Part of a small language model's weights.
Training: a variant of Muon for these matrices, 782M tokens.
Each number is 128 + 24 x the weight over the matrix's rms, rounded and kept within 0 to 255. Layers, rows and columns count from 0. Numbers have three digits each.

# layer 4 attention key, 448x448, rms 0.0361, rows 414-447, columns 392-447
111081120117119145085149095130111197126150136125097093128118092178159102063118147152109136079105136133093120165156157169117151112143128104178096143138161128112126107143
142093135194161112131118128153123140115099115156185136121117138083138143161155147134184129173164134097125147147139110092112141207152123133140181138073144116096136099137
146122129158186102187149116155109114121111122085134101114151097141142095142101075134120102135137129141068111106067148091127130160163150124127107122127094085123105127133
163167054094151183118127186129112089138090175125134112179148130132110117121089120118094128162070141150114139141137213094138092184165156135161124100194143125131071135176
096134179179091098166137121136131081136124127108133087126118121154116125159137106171132139143082129088088134130150169174129095077102106148155109161148135152159084135090
156131132131098154149126158100147141153130116121114105133086098148095107150107152141085123135157094082095131135108133119101126114127168174074134160126148109187121110101
172112132092146137131117133138124098167132132129139098092139122082189108087172152129140104069131095175122132148107114128116186114193149109097147133192106121138072099164
151119148100119098133110095143108087085213148117117127153126125159133103147084117129158170088081094053131151107113171143132114136128125113143116141126103133102115129128
067145159156096133116158131131113104119125133117101186138121169068094133101118103146148113101104102132189193111173139157147161134097105164106110125118137139117097124145
128124145124130130142075104149133110137126115125122146087165099120104138117187103140108117120146169082112135162132128160094141109110119115129119132109151163100170133172
098103115125126123136198140118137117160128108191162150125140131109160135141088085092109127128162138150147109130128164109149188130140129101101133071143185125103135095076
142149154142107093166136145150152126113119126035120158116132103142143093142124121121094102114142108103173138127165152124120097127099083147064135145126164135109140110158
112106109138136188142112133135122115134162136148121088179171107107143097144091112121100137135119122120033099118108109158146156123142131131063141139118161086146136118166
105113170144134122129131110126115198125091133135184139107120142146099132089156155147123122149163173129102113104099153179162096081181158056143108157155116122115075099152
099131072134078120178117126121113164144143145154130109125126119135167145070103169148099072144192134140122056102133160093168100102169134101115138136108113127149157114144
174121149137134084138149096127128168130127149134176134129160163171128148183080118124125101084107125137090176121083122136124129171120152158138112159109157111107097137157
096090132098102176090121119134110149176105106096127114171125130110131152146113168180121115148164130129167175142100117124111105136135160090135117121132131111157112129066
051116142114106090158153087128145118112112107142098193110098144148161134109109119140144117148182125160104091143154126117128143150106158173149126069172083166157131139119
179145163141151164099093100117087129124108162165128090161130160102168152048120117122109150121144104104134108144134045115144175123116180153155162098128093102129187105070
107142134171118112152147146120154090063182090111152172126146149138144149145141173150139159113128150109150164136118150092106169146127149074102157086126138109133129147155
125130126162179129112119117142134114160191116062151140159164108084092157170115134096130182113129150112153120116127107148132147134113163068135122104158145137144145133171
137140123098093119134214116143074113119114111124152162138161108094131134171123158176107116120107162111144119137109146068187143180128088170120110135132098183158125142151
135075120137123192109130157129138211165157129102180091123093147078117137103045111116101182095089107066121136103111161192188145158150115138136086124106103130143144104151
164135133122091165147135142137137111203128121152181078078130141180158136151110111186169127101170113118124155145130042113132127098138104119149116164125174094157131140109
100110097109162115128108153120104117116106155170097124157141156109157093168092101119068131111146176120128155151101125161096115110084126082115189152096126159148115145068
111123094101153131136152159143071136129167090116193134104101163113091135111148095148144080089109108178153105096145173134058106153164138079170120126084165105127110129126
122089157168146136132220111146153142126144142134119147104098151128161132133142104189130112136095115122142145120162130108078095163114126120116131100100140099130127125123
106090126148106122093115109123147111097126120184160177111116098137155167099147114120187138118165148150148159111103076136145135093113145147152149144180109130091114125076
063136128079183102098121108135130096123198088155151154133160086183133144185104105079136110112090127117159140141153143105161154115093133098171103143111128106182145097138
124139126179127142099149083153140151188119151136115106106133093111160155145091114121125104085143125151130097130110091102167154178123164185070140118064131107140146095082
131183091176104103141130132135150142132104143122103100098135120125129169090124076127148161160081127138132133114116113088074101095134146114119141142189138169112065116185
113185119101168116133115144114111138152191129034119144147125083114094131127113128106105149166142150130096161094158122172181185082171111052142097136157138105081093084151
092175123141099094119114078149121171106125125155147121126153157124079106111160162084173126173126164077193106178153121111134130153124118131101107120111104090117115121149
141157116078127128099120106134095128158138110110192145099135077123109134130096142138148134093135157103099135144146182178108097137135100137148129121079192159102102152114